Each number is 50 + 12 x the weight over the matrix's rms, rounded and kept within 0 to 99. Layers, rows and columns count from 0.

# gate: layer 8 MLP gate, 512x192, rms 0.0699, rows 160-183, columns 96-191
# up: layer 8 MLP up, 512x192, rms 0.0693, rows 160-183, columns 96-191
# down: layer 8 MLP down (transposed), 512x192, rms 0.0928, rows 160-183, columns 96-191
gate160:48 63 37 57 64 67 16 46 71 58 38 56 38 40 61 48 40 52 47 50 52 29 46 49 54 29 43 81 43 71 27 34 48 47 66 47 49 54 53 48 42 54 49 55 59 72 69 26 68 33 40 41 28 51 33 54 48 31 63 39 35 64 76 54 37 49 60 53 33 43 45 47 47 35 71 42 33 36 60 54 33 59 66 74 44 55 66 38 73 73 66 52 62 46 62 43
up160:72 59 59 45 47 53 73 34 46 58 51 39 58 58 50 41 33 42 43 43 38 35 56 55 38 65 45 42 55 42 48 57 78 40 53 49 55 44 57 56 28 54 26 69 53 32 68 57 44 55 57 35 44 48 59 47 55 59 40 55 57 55 41 56 44 41 34 42 40 37 49 56 38 58 32 61 56 48 42 57 60 57 33 33 51 36 58 61 42 42 62 47 35 51 74 47
down160:82 48 51 45 75 53 45 30 71 77 41 57 41 43 61 52 32 60 51 58 45 32 65 50 34 47 37 69 45 65 45 41 59 63 59 46 40 57 70 50 46 60 27 58 49 61 50 35 36 43 43 44 32 60 33 48 65 55 56 33 28 45 74 35 50 41 48 44 48 35 44 42 45 56 34 58 40 33 43 59 36 76 66 61 53 55 60 52 62 71 72 45 47 53 49 38
gate161:68 62 37 62 44 64 40 46 48 44 45 45 56 36 53 49 47 51 59 52 41 40 42 56 65 56 56 62 30 52 51 54 17 45 38 50 46 56 41 41 50 55 63 52 64 37 58 51 38 35 41 41 44 53 50 33 56 45 57 41 66 59 47 59 59 55 64 52 43 59 44 69 48 49 66 41 61 42 32 64 56 61 60 66 53 54 70 32 42 39 49 47 62 51 47 51
up161:24 38 48 47 53 59 53 39 57 50 41 43 45 61 50 43 75 59 65 23 64 50 52 67 45 50 34 65 36 32 55 38 46 59 58 28 48 64 48 50 54 38 48 55 46 48 47 63 45 56 42 47 49 30 60 56 43 43 52 35 44 51 39 60 46 58 60 32 64 57 46 59 31 53 39 64 38 28 50 71 40 55 64 65 49 24 39 39 56 58 49 71 49 23 47 54
down161:40 31 53 50 60 53 67 37 44 43 55 35 45 55 63 68 50 32 57 52 23 60 51 42 53 38 57 44 49 60 60 69 50 47 47 67 60 41 62 56 46 37 64 58 48 22 25 52 48 40 49 68 39 42 59 51 55 31 57 61 57 33 49 68 44 46 45 54 45 66 45 44 50 46 56 36 57 53 42 42 50 61 50 59 41 62 55 49 65 48 66 38 63 22 56 53
gate162:61 55 43 66 46 34 39 54 50 80 56 72 54 32 47 33 61 37 64 36 64 32 57 57 70 48 58 64 74 54 43 49 28 26 47 40 62 24 48 58 51 58 42 47 66 67 29 54 15 53 51 65 68 37 44 53 40 57 36 44 28 62 54 47 55 46 38 48 39 54 48 45 36 52 64 53 65 38 34 59 46 49 53 44 62 40 63 43 43 45 58 42 75 38 37 56
up162:69 49 46 47 42 54 65 40 71 28 63 52 33 29 52 32 26 52 51 50 40 49 53 50 61 70 37 37 21 52 59 67 64 79 52 69 44 72 67 42 45 48 53 20 44 61 69 61 68 25 57 57 35 53 46 55 45 38 64 37 39 45 47 51 44 53 48 40 48 68 54 61 50 40 44 61 39 53 47 49 63 71 36 51 36 50 56 65 66 36 59 37 43 52 55 61
down162:70 57 27 47 48 33 57 29 72 62 67 52 39 32 66 40 39 35 62 58 56 47 70 51 60 74 50 40 58 42 47 45 38 44 45 44 48 48 44 66 52 56 60 34 66 83 48 56 50 41 45 79 52 36 22 58 45 48 23 35 20 44 50 60 50 34 30 34 39 67 65 50 23 43 78 65 46 33 45 49 55 54 34 45 62 34 64 63 52 46 64 40 70 47 37 55
gate163:51 38 51 59 41 51 67 25 48 42 68 52 42 47 37 44 57 56 53 52 53 21 66 48 52 35 59 40 53 44 45 37 52 44 65 59 33 61 38 33 62 53 63 66 52 50 45 46 61 59 67 53 40 55 53 50 45 30 71 46 42 57 32 67 69 48 53 39 47 40 46 66 61 58 56 76 58 68 64 43 59 14 57 55 76 72 38 31 72 37 56 26 61 49 49 48
up163:51 64 47 36 42 43 64 60 53 38 64 35 47 49 64 44 59 52 27 83 50 63 42 39 56 56 41 42 59 45 56 38 39 61 54 59 40 34 60 45 45 48 40 67 51 72 51 53 58 57 62 28 49 48 41 58 30 25 51 52 51 56 55 46 44 65 31 48 38 52 41 44 50 32 47 43 61 43 39 53 27 60 61 46 66 50 59 44 26 36 55 71 50 46 54 79
down163:59 38 55 42 39 70 43 38 66 68 56 56 48 53 58 40 61 56 38 34 56 71 54 43 51 55 59 49 51 40 58 48 48 43 56 61 54 62 53 16 62 39 57 38 45 11 62 55 53 54 58 65 49 46 51 50 46 50 52 49 43 55 61 41 53 47 64 29 46 37 53 32 52 20 51 55 40 27 53 35 54 51 43 45 30 41 49 60 51 55 50 38 46 49 37 59
gate164:44 37 29 55 54 37 46 51 67 57 55 63 52 53 62 34 45 35 43 46 48 46 65 45 51 51 86 37 66 46 58 46 72 44 60 56 60 62 24 58 60 51 39 31 57 77 46 68 62 56 37 64 34 43 61 66 53 48 48 57 56 17 61 45 51 36 50 62 32 57 35 62 75 49 62 22 51 43 54 46 32 61 48 36 67 24 62 64 53 47 26 51 36 42 42 70
up164:61 37 59 67 51 49 48 46 44 47 41 46 56 46 41 36 56 32 30 44 74 37 74 65 49 48 55 53 58 50 69 39 53 54 42 54 54 37 59 35 27 47 61 49 60 41 57 59 31 61 68 39 44 40 63 46 45 43 51 48 29 38 39 58 82 63 41 59 29 49 55 69 50 35 43 49 62 74 33 49 85 51 41 53 41 50 59 55 52 36 63 44 56 44 70 62
down164:56 60 42 40 46 35 49 41 28 51 49 66 26 49 51 38 36 61 59 46 63 59 54 55 46 25 51 45 52 80 65 31 56 40 43 44 71 28 43 42 34 66 63 44 40 41 41 21 55 69 53 34 60 47 57 36 82 55 51 41 45 54 44 62 40 41 37 26 36 55 50 55 16 83 52 64 56 54 40 44 31 43 30 68 36 46 57 45 56 37 75 62 57 51 31 67
gate165:37 62 55 25 55 53 53 71 45 53 36 45 59 46 34 55 45 50 43 60 50 45 37 56 37 39 40 63 66 41 45 29 50 53 52 43 45 63 57 55 55 66 57 40 46 61 36 46 34 48 53 52 63 58 51 68 34 49 47 76 75 44 42 41 46 23 40 39 51 73 55 53 61 32 24 58 54 48 45 39 54 25 54 70 38 59 41 38 50 39 52 57 73 67 52 45
up165:69 52 40 22 57 40 50 27 64 59 62 59 57 61 43 59 47 24 39 38 44 50 32 68 39 39 59 50 48 51 69 46 47 55 56 43 56 56 35 43 50 34 39 52 55 64 68 64 57 44 52 64 56 39 55 52 78 55 40 55 59 67 59 44 45 66 44 50 42 47 46 26 61 56 64 56 60 61 59 52 25 49 33 32 46 29 59 51 44 59 45 42 30 69 28 48
down165:35 44 65 63 14 54 46 40 46 58 50 50 43 86 29 57 40 28 59 24 54 51 24 39 55 50 51 35 50 52 44 35 62 36 49 54 57 32 52 50 39 51 53 48 51 42 67 66 71 62 54 54 47 61 60 49 69 46 42 43 39 54 80 31 59 63 35 53 52 55 42 64 51 28 47 34 37 45 39 53 50 61 56 51 33 58 34 40 52 63 55 64 46 69 70 64
gate166:47 50 57 26 34 49 42 66 62 59 52 53 42 38 58 59 60 77 61 36 29 28 42 42 45 38 56 50 80 58 68 53 29 49 30 44 59 34 54 27 58 71 53 46 42 66 60 60 65 44 72 50 55 37 53 56 51 59 28 29 76 47 46 43 45 27 50 46 54 53 44 75 44 16 56 65 60 63 52 54 45 54 46 43 48 65 45 49 54 48 60 51 47 49 53 41
up166:67 50 53 74 58 66 23 65 32 53 51 36 42 67 22 29 70 63 50 69 57 21 61 48 53 68 37 35 49 72 45 39 38 39 42 48 27 58 48 43 55 30 39 63 35 50 25 43 45 50 35 49 58 52 52 40 44 63 28 53 39 43 45 41 45 57 33 57 58 47 37 22 52 67 44 44 36 55 42 48 35 54 49 58 60 45 56 59 39 43 55 59 36 50 40 49
down166:51 64 50 49 63 57 79 52 59 66 49 25 30 63 60 57 47 56 55 69 49 50 54 41 73 32 59 30 55 57 54 49 39 55 44 27 61 51 46 49 57 53 68 48 64 46 50 45 33 57 46 45 59 50 48 58 41 57 53 50 34 61 46 39 59 31 52 67 28 69 47 40 48 52 40 40 70 55 39 44 59 64 37 44 33 42 59 87 58 41 65 58 24 39 37 35
gate167:68 57 45 49 41 51 59 57 53 40 43 57 63 53 48 30 74 51 47 55 34 34 42 47 65 48 59 27 51 67 63 58 59 36 35 71 48 68 44 31 34 47 31 56 68 41 33 65 48 51 54 62 52 60 52 50 60 55 37 60 73 45 58 48 62 54 34 44 64 38 27 61 57 56 47 36 39 47 42 39 49 62 42 43 59 71 57 24 74 42 39 41 43 19 47 52
up167:61 20 54 58 50 53 59 58 61 50 32 16 49 66 58 53 41 56 37 49 38 34 55 49 49 72 38 55 55 35 62 41 64 78 74 48 38 53 43 58 53 62 55 40 42 33 48 56 64 56 47 49 50 48 53 38 58 58 68 68 38 42 47 68 61 34 59 46 51 63 62 58 61 29 41 44 66 30 69 56 50 30 46 33 50 53 34 79 57 46 51 61 64 49 57 48
down167:65 63 40 63 59 67 67 66 65 43 49 50 43 51 49 63 53 39 52 30 69 40 41 52 35 40 48 48 42 77 23 23 49 35 57 59 61 52 43 31 46 53 46 40 43 47 43 55 48 59 47 40 60 48 45 59 27 47 56 54 61 58 61 48 59 40 25 57 51 52 66 54 40 62 58 53 57 73 69 70 36 72 20 38 40 54 54 58 59 40 44 61 59 69 44 46
gate168:59 68 53 52 47 30 54 32 48 34 51 27 47 48 49 53 41 59 47 49 44 38 57 42 44 44 48 34 43 44 65 53 54 41 30 64 31 39 81 42 55 56 40 63 94 26 52 53 46 91 52 46 51 44 52 51 42 40 54 45 59 54 45 48 72 46 42 40 32 47 58 52 56 52 44 71 46 34 38 56 40 58 44 56 43 47 52 30 45 29 59 63 60 74 51 46
up168:45 24 67 51 62 50 37 51 57 50 59 39 51 56 33 51 58 43 59 32 39 31 46 55 50 58 36 75 58 46 62 44 55 47 50 35 35 48 47 49 53 51 56 62 52 41 45 42 57 53 61 60 49 49 58 43 70 51 40 31 55 38 49 38 63 50 63 39 47 37 39 61 34 54 62 46 61 71 69 18 53 46 40 49 44 37 54 58 48 34 71 53 45 67 50 64
down168:46 39 55 77 22 29 41 49 46 67 63 38 80 41 61 34 48 63 41 47 55 53 44 47 64 54 54 44 40 40 35 40 58 28 63 43 66 55 56 73 40 35 56 62 71 47 34 51 50 48 50 54 43 60 62 75 42 66 61 35 57 58 46 39 46 61 30 62 65 51 57 54 46 54 37 49 51 26 57 53 38 47 49 35 46 60 50 58 44 70 60 62 46 26 70 45
gate169:47 58 42 38 61 51 39 54 52 51 59 66 36 47 66 43 51 39 57 50 49 66 40 46 37 37 75 69 71 24 59 35 43 67 40 56 48 46 26 59 57 53 48 61 51 48 41 41 48 20 63 73 38 55 65 57 54 60 52 50 52 60 77 54 59 42 39 69 50 58 58 41 45 59 64 41 52 59 30 62 48 56 51 39 75 43 59 54 48 49 44 38 52 65 56 69
up169:65 54 39 51 50 41 48 49 49 59 65 56 49 57 40 48 67 45 56 57 46 44 55 49 57 32 60 55 61 56 58 48 30 46 48 34 38 46 25 64 78 55 58 39 61 49 38 54 32 58 56 40 74 60 33 55 36 77 47 38 53 77 70 35 70 45 67 50 64 53 42 51 44 54 66 48 58 57 42 43 24 34 40 26 54 55 44 39 56 54 47 55 57 77 53 64
down169:61 54 61 55 55 44 56 70 37 43 30 41 36 47 57 38 56 76 37 61 54 64 47 59 35 55 51 24 55 43 54 52 52 42 46 56 50 59 42 56 67 47 62 39 43 50 49 51 27 66 44 50 45 47 49 31 22 57 56 35 69 60 57 50 29 53 50 29 44 61 65 57 43 23 15 52 52 58 41 57 50 35 56 62 35 53 48 52 26 51 57 60 53 65 64 60
gate170:46 51 57 50 36 48 46 61 49 41 55 37 45 64 50 40 78 58 63 62 42 65 61 58 49 53 72 46 66 57 67 49 50 53 67 45 46 42 52 44 35 70 35 29 37 57 58 66 54 47 42 46 54 36 74 58 45 65 51 49 46 52 42 41 54 67 51 24 21 49 49 69 59 61 46 36 62 69 41 40 69 49 49 35 39 60 60 32 57 34 37 34 59 41 51 54
up170:24 67 58 57 66 37 59 42 69 28 49 53 64 48 63 46 56 54 38 46 52 56 77 38 44 53 42 40 31 35 36 32 20 33 60 50 49 31 54 39 43 49 36 60 54 31 43 60 56 63 47 76 30 75 64 77 34 26 61 67 19 47 23 29 43 50 45 47 68 42 58 53 53 58 59 41 34 48 59 34 42 62 65 33 62 52 69 72 62 46 49 57 46 62 69 42
down170:35 67 49 62 61 23 48 65 48 54 67 56 29 41 49 51 48 37 48 57 50 53 65 53 58 43 53 42 47 21 53 65 47 41 47 54 53 55 49 41 73 53 51 49 45 21 65 45 24 52 51 37 82 47 42 39 50 45 41 57 46 54 68 71 47 36 35 60 49 75 67 70 37 40 49 70 77 34 37 54 37 41 53 44 50 43 52 31 65 52 49 41 65 56 51 53
gate171:58 46 60 49 69 47 37 50 51 74 66 43 54 45 71 52 60 42 64 58 30 53 46 74 37 58 51 51 45 26 62 54 31 49 45 54 45 59 47 41 53 35 37 57 63 59 73 55 42 47 41 40 58 55 47 45 46 56 26 29 32 83 64 34 33 59 69 68 62 62 58 54 48 56 52 38 53 47 49 56 76 56 49 33 33 65 56 63 48 45 46 71 51 68 50 60
up171:25 64 62 17 57 77 50 51 67 57 57 44 57 53 42 59 58 40 48 49 29 63 46 72 44 43 58 49 50 58 71 57 47 61 58 39 47 63 54 72 54 37 60 34 64 43 80 40 35 60 64 69 53 30 48 59 46 47 51 45 57 62 58 63 54 73 49 37 47 58 32 49 70 60 32 45 61 47 42 58 47 67 55 56 46 42 56 48 47 47 35 38 45 56 42 50
down171:55 32 32 61 42 39 39 51 45 44 47 60 46 44 36 65 59 46 45 35 74 56 46 35 58 59 54 54 53 50 44 66 66 62 44 38 56 57 68 55 51 50 48 57 63 46 56 68 68 51 36 25 51 76 44 40 33 50 55 62 52 18 23 44 30 31 55 49 57 19 55 66 53 43 49 52 45 50 52 24 14 54 39 64 60 48 46 35 60 59 54 38 75 61 53 39
gate172:46 58 56 61 55 60 59 49 54 60 48 69 47 60 61 48 38 52 64 49 39 57 50 56 40 34 56 60 29 70 43 60 69 56 23 70 49 53 55 61 43 48 24 42 54 65 56 53 50 51 48 49 35 57 46 49 74 52 34 50 80 50 59 49 45 59 47 52 49 45 69 54 46 27 46 72 28 52 41 54 52 52 45 53 41 55 45 52 52 55 43 59 47 58 59 49
up172:55 63 48 54 49 61 52 57 43 46 31 70 57 53 45 49 61 61 78 50 38 55 50 15 46 47 63 55 51 44 70 54 35 34 51 40 46 38 54 53 66 53 45 36 46 32 40 36 30 44 44 34 57 52 54 68 37 59 34 60 40 42 35 40 65 65 20 63 45 31 69 66 67 46 58 57 50 41 50 42 35 57 24 74 45 54 46 35 63 62 37 45 60 62 56 70
down172:52 41 34 64 61 53 51 49 68 38 62 68 54 34 42 49 63 54 52 49 55 53 31 42 65 70 39 53 50 53 64 51 35 33 53 56 55 37 41 64 44 48 57 42 36 48 80 43 45 55 43 61 71 56 39 73 24 43 58 52 29 48 23 53 58 62 65 61 63 34 48 55 55 40 64 37 59 41 44 57 33 43 43 54 34 55 53 47 55 42 47 43 58 35 60 52
gate173:50 37 46 41 63 50 43 27 40 32 58 57 29 27 61 54 48 39 52 51 35 54 59 41 61 65 64 69 65 32 69 43 59 41 44 61 67 39 67 58 49 70 50 44 55 55 44 34 58 49 29 39 52 41 28 49 52 46 52 40 89 66 66 61 51 64 30 52 42 64 69 48 45 23 55 46 36 28 47 62 54 74 34 47 47 64 54 45 57 47 47 50 43 27 39 43
up173:55 33 27 46 70 63 38 43 48 66 58 52 65 56 56 58 52 63 54 70 52 44 66 55 59 53 52 65 39 65 36 42 51 60 32 44 42 46 65 53 42 42 51 62 56 46 51 65 67 38 55 26 48 35 40 37 46 26 31 49 53 63 52 57 48 52 30 68 53 78 55 55 65 50 38 71 70 72 29 58 48 43 46 54 56 58 67 57 72 64 56 33 49 60 58 60
down173:23 35 70 20 73 43 42 55 54 43 31 42 70 46 50 34 45 59 57 51 62 58 35 37 65 49 49 60 33 52 51 46 61 32 46 25 69 60 39 58 48 66 51 60 41 23 38 48 42 44 71 57 45 42 42 64 53 37 40 55 57 42 43 37 47 71 33 44 45 56 23 44 71 43 42 43 71 57 66 58 51 38 63 59 47 60 57 44 68 57 52 51 53 45 48 52
gate174:61 56 25 59 42 50 58 49 52 34 45 33 52 44 60 46 32 52 42 30 30 52 55 53 63 78 53 57 54 47 56 34 57 59 73 65 52 41 66 45 49 43 65 47 41 33 45 41 52 61 34 46 57 30 52 49 51 48 32 50 56 44 55 70 44 38 40 53 60 57 56 28 61 63 60 41 52 55 73 39 64 66 49 64 69 39 53 49 45 42 55 24 59 48 58 42
up174:59 57 64 29 43 53 44 51 81 36 50 31 54 80 67 55 49 41 39 48 55 64 61 64 56 54 53 36 74 60 59 53 39 52 58 46 50 64 47 53 38 40 72 46 53 57 43 73 55 59 57 26 50 62 64 72 67 86 73 54 45 51 49 46 58 56 57 47 51 48 46 51 49 57 60 32 55 47 56 48 52 55 76 44 43 78 49 66 72 62 40 25 38 59 61 55
down174:48 64 22 56 65 68 56 47 54 34 49 62 52 45 38 35 50 47 64 55 38 56 61 49 48 46 63 50 44 33 38 22 51 48 62 68 54 78 50 67 76 60 68 36 43 67 61 38 38 39 51 56 51 20 19 54 67 51 42 54 49 39 74 40 42 54 54 23 56 72 43 65 51 49 44 51 39 44 57 35 57 60 49 59 35 37 36 46 35 22 56 44 64 56 58 57
gate175:59 57 52 75 43 34 33 41 48 31 47 38 55 20 38 38 56 54 68 51 49 56 67 53 51 62 50 58 55 55 44 43 31 65 49 49 50 43 36 69 33 63 46 63 50 67 45 51 50 41 47 53 67 48 39 49 60 64 39 27 41 25 63 51 55 31 54 62 60 45 46 59 45 44 71 34 34 52 43 58 57 52 47 32 34 42 78 37 60 46 45 69 66 54 40 29
up175:64 56 55 42 47 35 43 28 79 28 53 25 59 48 52 56 45 50 29 50 50 56 38 60 48 76 43 53 42 45 55 47 37 60 42 43 47 30 53 47 43 53 64 32 46 68 56 49 48 42 54 70 47 62 45 47 49 75 37 51 30 36 74 37 38 46 43 63 36 52 21 35 41 34 69 31 42 54 52 59 34 59 59 51 33 49 49 53 56 49 62 70 67 53 57 49
down175:40 37 45 59 58 78 53 49 28 39 47 55 48 48 44 72 55 52 60 66 45 43 47 28 53 68 39 48 43 31 58 54 34 48 41 37 64 60 71 52 53 34 51 49 63 66 57 49 45 24 28 49 34 53 50 34 36 22 62 54 59 58 58 63 53 58 55 43 59 60 62 48 38 40 65 53 41 32 54 66 39 48 49 47 48 53 49 40 42 34 49 51 44 49 50 55
gate176:40 46 47 37 31 47 42 34 16 36 44 35 54 45 58 45 38 47 43 50 54 58 65 52 39 36 55 46 55 64 63 47 54 55 42 47 48 22 60 49 27 56 81 34 62 53 33 52 23 38 45 45 52 55 65 68 54 66 42 40 46 45 39 54 55 45 50 34 58 45 51 45 62 56 63 56 35 49 33 64 60 49 33 31 42 55 51 41 57 47 54 00 51 52 34 52
up176:55 49 62 61 53 65 56 58 66 33 71 40 60 51 40 56 48 66 48 46 46 48 29 62 51 50 45 53 66 55 58 67 42 62 49 49 40 43 47 54 85 59 55 59 39 49 63 39 64 50 32 57 47 55 67 31 39 63 49 37 45 54 52 59 48 51 54 58 46 60 38 42 54 18 68 79 44 65 57 48 67 66 52 60 36 70 45 65 33 48 59 64 60 69 50 47
down176:52 43 68 31 67 57 58 75 77 63 65 48 49 50 56 57 60 38 49 48 61 66 40 60 37 46 58 40 48 70 44 40 60 60 63 37 49 62 49 53 57 44 61 76 54 53 71 28 30 43 50 47 50 39 45 76 53 38 61 49 31 41 45 38 49 39 54 51 40 36 60 31 56 69 57 42 55 44 72 52 40 35 48 62 59 55 42 33 55 63 32 48 51 41 59 35
gate177:54 62 37 55 46 56 42 51 55 46 43 36 67 52 46 44 46 45 61 64 52 40 53 46 51 56 53 46 65 68 67 48 53 51 35 64 46 42 25 42 36 28 37 53 57 47 40 43 51 53 62 47 49 55 51 35 24 43 53 64 53 56 47 53 36 29 70 50 71 52 50 51 58 50 44 55 40 61 58 48 65 51 51 27 46 51 51 50 51 36 90 51 58 49 35 65
up177:53 44 40 62 55 30 37 57 47 48 50 56 30 52 51 50 37 28 43 45 60 44 33 44 41 52 35 34 62 58 34 44 44 45 44 43 60 49 60 50 63 50 45 37 43 50 51 65 38 56 49 75 58 52 53 57 62 53 58 42 73 48 48 57 70 40 33 47 36 50 50 48 47 56 56 54 75 54 40 62 52 34 38 60 30 57 45 52 56 52 45 50 69 72 58 59
down177:57 45 59 44 64 43 73 47 56 58 52 38 49 55 61 73 55 60 64 21 50 51 34 57 62 37 56 51 49 45 41 51 53 45 62 36 58 26 53 53 42 67 53 39 37 33 32 54 69 39 49 54 31 46 46 26 74 53 50 42 32 45 46 32 42 46 43 47 46 52 40 52 42 44 40 45 39 53 72 59 49 29 67 57 59 59 55 43 46 48 46 48 41 38 48 43
gate178:49 48 48 55 34 62 43 59 55 79 44 65 46 49 61 41 38 51 52 41 36 39 49 61 34 85 71 51 52 49 53 37 58 43 59 57 34 43 40 56 52 51 49 29 40 48 55 58 41 73 41 51 47 47 39 65 47 56 50 72 61 50 52 72 66 63 56 46 55 55 73 46 44 52 27 51 48 30 63 46 52 61 49 25 77 25 60 67 60 35 60 50 55 36 58 25
up178:62 44 32 62 53 47 58 67 48 30 51 37 54 62 53 61 58 37 46 47 64 26 33 58 51 41 48 60 41 60 52 46 58 47 29 47 61 63 70 48 88 67 55 70 66 52 56 55 40 62 48 55 67 35 52 51 42 52 44 59 42 20 77 41 30 75 46 60 61 41 57 40 59 33 53 59 37 47 51 67 64 79 74 64 32 60 42 43 46 38 34 64 55 45 65 54
down178:48 26 48 51 24 53 63 47 54 48 33 42 65 62 43 30 73 57 47 64 51 25 38 58 64 54 44 43 33 57 52 34 55 85 54 50 33 49 52 71 33 48 53 54 50 44 37 43 38 53 48 54 52 21 59 39 37 51 39 40 64 40 59 39 57 56 48 16 15 46 57 43 38 28 52 25 55 63 57 28 54 56 53 83 61 45 53 50 29 45 60 56 70 64 50 45
gate179:59 57 48 42 46 55 36 64 51 47 73 39 57 59 48 30 39 38 47 51 38 64 51 40 30 47 46 63 51 43 39 46 51 53 59 58 52 65 51 45 21 41 49 56 37 41 36 49 49 61 68 66 42 43 57 34 48 46 46 63 59 46 47 62 44 36 62 47 56 42 42 35 60 41 52 43 21 49 46 47 51 42 50 51 40 56 47 58 43 83 25 39 68 51 54 23
up179:43 35 27 50 54 75 53 62 58 14 47 48 36 54 68 47 88 32 55 53 61 60 51 68 30 53 72 61 68 50 50 72 51 58 52 59 55 38 48 63 53 53 51 53 65 39 60 52 54 39 37 38 50 51 36 57 81 42 47 37 52 58 42 47 56 61 42 46 66 53 58 38 35 56 41 50 52 66 39 55 48 74 25 39 62 29 42 34 24 39 67 43 51 53 62 66
down179:53 50 44 32 61 41 46 52 60 64 66 50 44 71 25 45 57 51 59 89 47 51 31 68 51 57 39 44 65 60 46 45 49 44 50 60 52 29 47 51 51 68 57 63 46 49 57 58 33 49 33 55 55 32 40 58 55 62 56 53 57 57 60 52 54 62 35 61 36 47 38 53 47 49 79 62 67 64 35 48 53 49 64 49 51 63 49 63 46 26 52 51 27 35 29 40
gate180:54 36 55 59 65 51 45 23 59 36 56 45 46 68 56 44 41 54 50 32 53 54 43 68 57 61 43 72 36 41 40 47 39 53 54 55 41 36 42 64 57 37 54 46 57 47 37 52 65 36 54 73 50 47 44 42 29 31 50 59 37 57 64 30 48 62 55 58 72 41 66 51 47 61 60 59 37 37 43 57 28 46 61 77 63 37 36 50 67 39 58 65 52 49 52 56
up180:50 41 43 51 44 47 33 62 46 59 58 44 35 59 21 41 66 42 37 57 31 48 49 56 62 55 58 49 65 54 43 35 44 54 43 37 35 79 55 75 78 55 40 55 46 57 63 61 59 60 38 53 61 59 51 62 38 55 34 62 50 45 27 35 49 36 47 44 62 37 43 51 49 66 50 57 45 48 32 41 56 48 54 44 60 35 55 48 51 36 47 70 55 41 50 43
down180:43 43 43 31 64 63 60 12 62 50 75 52 46 58 51 52 39 37 51 39 67 46 49 51 72 59 15 75 54 56 51 44 37 51 48 52 33 19 62 48 58 46 34 33 46 39 65 56 54 49 48 50 28 44 39 42 25 49 43 45 37 47 46 43 44 43 59 46 25 70 43 64 42 47 39 53 39 57 40 42 41 41 68 63 61 66 55 54 78 56 57 57 59 33 34 39
gate181:46 64 52 59 19 51 47 47 65 26 46 56 60 49 45 55 40 51 48 52 58 63 51 54 53 51 62 34 51 52 35 31 47 42 39 23 63 59 79 32 45 27 40 60 57 68 16 62 28 47 61 40 40 27 54 52 41 54 31 61 44 37 59 50 30 55 55 80 55 56 18 63 47 75 50 51 30 46 46 35 50 73 48 46 37 45 90 51 56 45 37 59 54 57 67 65
up181:40 82 55 50 59 76 48 37 40 69 32 49 53 39 41 55 49 45 65 58 38 28 46 55 55 47 65 37 45 66 42 57 68 56 49 39 55 47 62 54 39 82 53 55 62 42 57 40 48 64 48 63 52 47 55 61 42 53 43 68 47 35 51 37 47 59 54 55 44 37 63 54 66 57 42 56 51 83 58 22 62 44 66 50 49 72 50 46 51 42 62 52 44 57 48 41
down181:44 32 43 60 45 39 47 35 60 74 58 55 24 59 52 26 45 52 62 27 60 42 43 56 46 48 50 36 48 45 54 16 42 41 55 31 71 46 59 47 55 39 53 53 52 56 25 26 42 47 39 50 37 45 50 46 47 43 38 72 60 40 43 49 53 57 61 33 27 35 47 23 57 34 43 65 52 54 53 60 63 54 48 68 50 33 36 61 46 61 41 41 38 79 30 51
gate182:57 63 52 58 39 56 44 33 48 86 47 50 65 33 45 68 70 40 51 54 39 42 53 48 52 43 39 53 50 54 55 45 59 75 59 63 45 45 45 74 63 42 57 53 44 35 45 61 44 57 80 57 54 59 60 43 46 41 57 66 45 56 60 44 46 32 52 46 62 47 33 54 56 43 53 50 45 61 48 65 50 35 25 48 81 38 53 34 39 60 35 42 68 57 33 28
up182:36 47 30 72 35 59 52 49 50 45 52 68 47 41 42 40 41 53 51 44 37 29 51 65 46 36 34 59 47 48 45 54 47 47 55 40 36 55 33 55 48 81 60 53 46 63 66 32 60 51 56 53 23 69 57 67 61 54 40 46 49 46 56 45 43 56 59 57 42 54 58 40 62 34 55 54 43 43 46 56 65 44 36 34 40 59 40 55 47 30 47 70 45 50 37 46
down182:68 50 55 46 42 57 55 49 56 71 64 55 71 55 53 43 59 49 32 64 39 62 53 42 71 44 40 60 30 60 68 47 53 66 51 42 51 50 29 72 70 34 57 60 59 52 67 55 45 57 73 48 38 54 51 46 61 44 52 33 59 55 45 44 56 36 50 52 33 65 12 48 62 61 47 28 68 47 63 53 42 42 26 65 50 59 53 42 62 45 48 52 51 34 21 37
gate183:63 54 24 47 32 46 50 54 48 63 48 50 31 39 57 54 35 49 32 54 73 51 53 54 65 28 68 53 57 54 47 56 53 39 41 63 49 42 68 73 44 47 39 36 34 59 27 68 60 65 42 72 32 61 51 61 49 56 62 60 66 45 48 47 46 57 40 25 44 64 56 55 37 68 55 53 27 44 33 56 43 42 30 44 43 37 65 37 43 67 38 55 36 48 57 22
up183:64 59 37 44 39 44 60 70 27 55 60 58 50 48 41 46 40 32 39 49 50 59 60 62 48 44 64 44 48 54 40 43 51 43 54 56 51 39 71 60 38 39 31 54 32 48 36 57 47 54 52 26 53 44 76 67 37 55 75 68 33 43 51 53 48 41 43 40 36 87 63 42 36 56 38 48 50 33 46 47 38 41 44 70 35 66 52 48 52 31 54 58 31 48 69 51
down183:29 52 57 67 52 56 54 54 47 54 53 31 64 60 47 62 61 64 53 37 55 68 63 55 50 44 26 51 74 54 54 51 40 68 23 52 47 33 42 00 51 23 65 54 60 41 61 46 62 65 32 51 70 42 59 69 68 63 56 41 49 48 61 42 52 42 40 56 44 49 53 75 57 57 55 29 63 55 56 54 51 55 52 42 54 37 50 71 69 54 62 54 62 71 60 43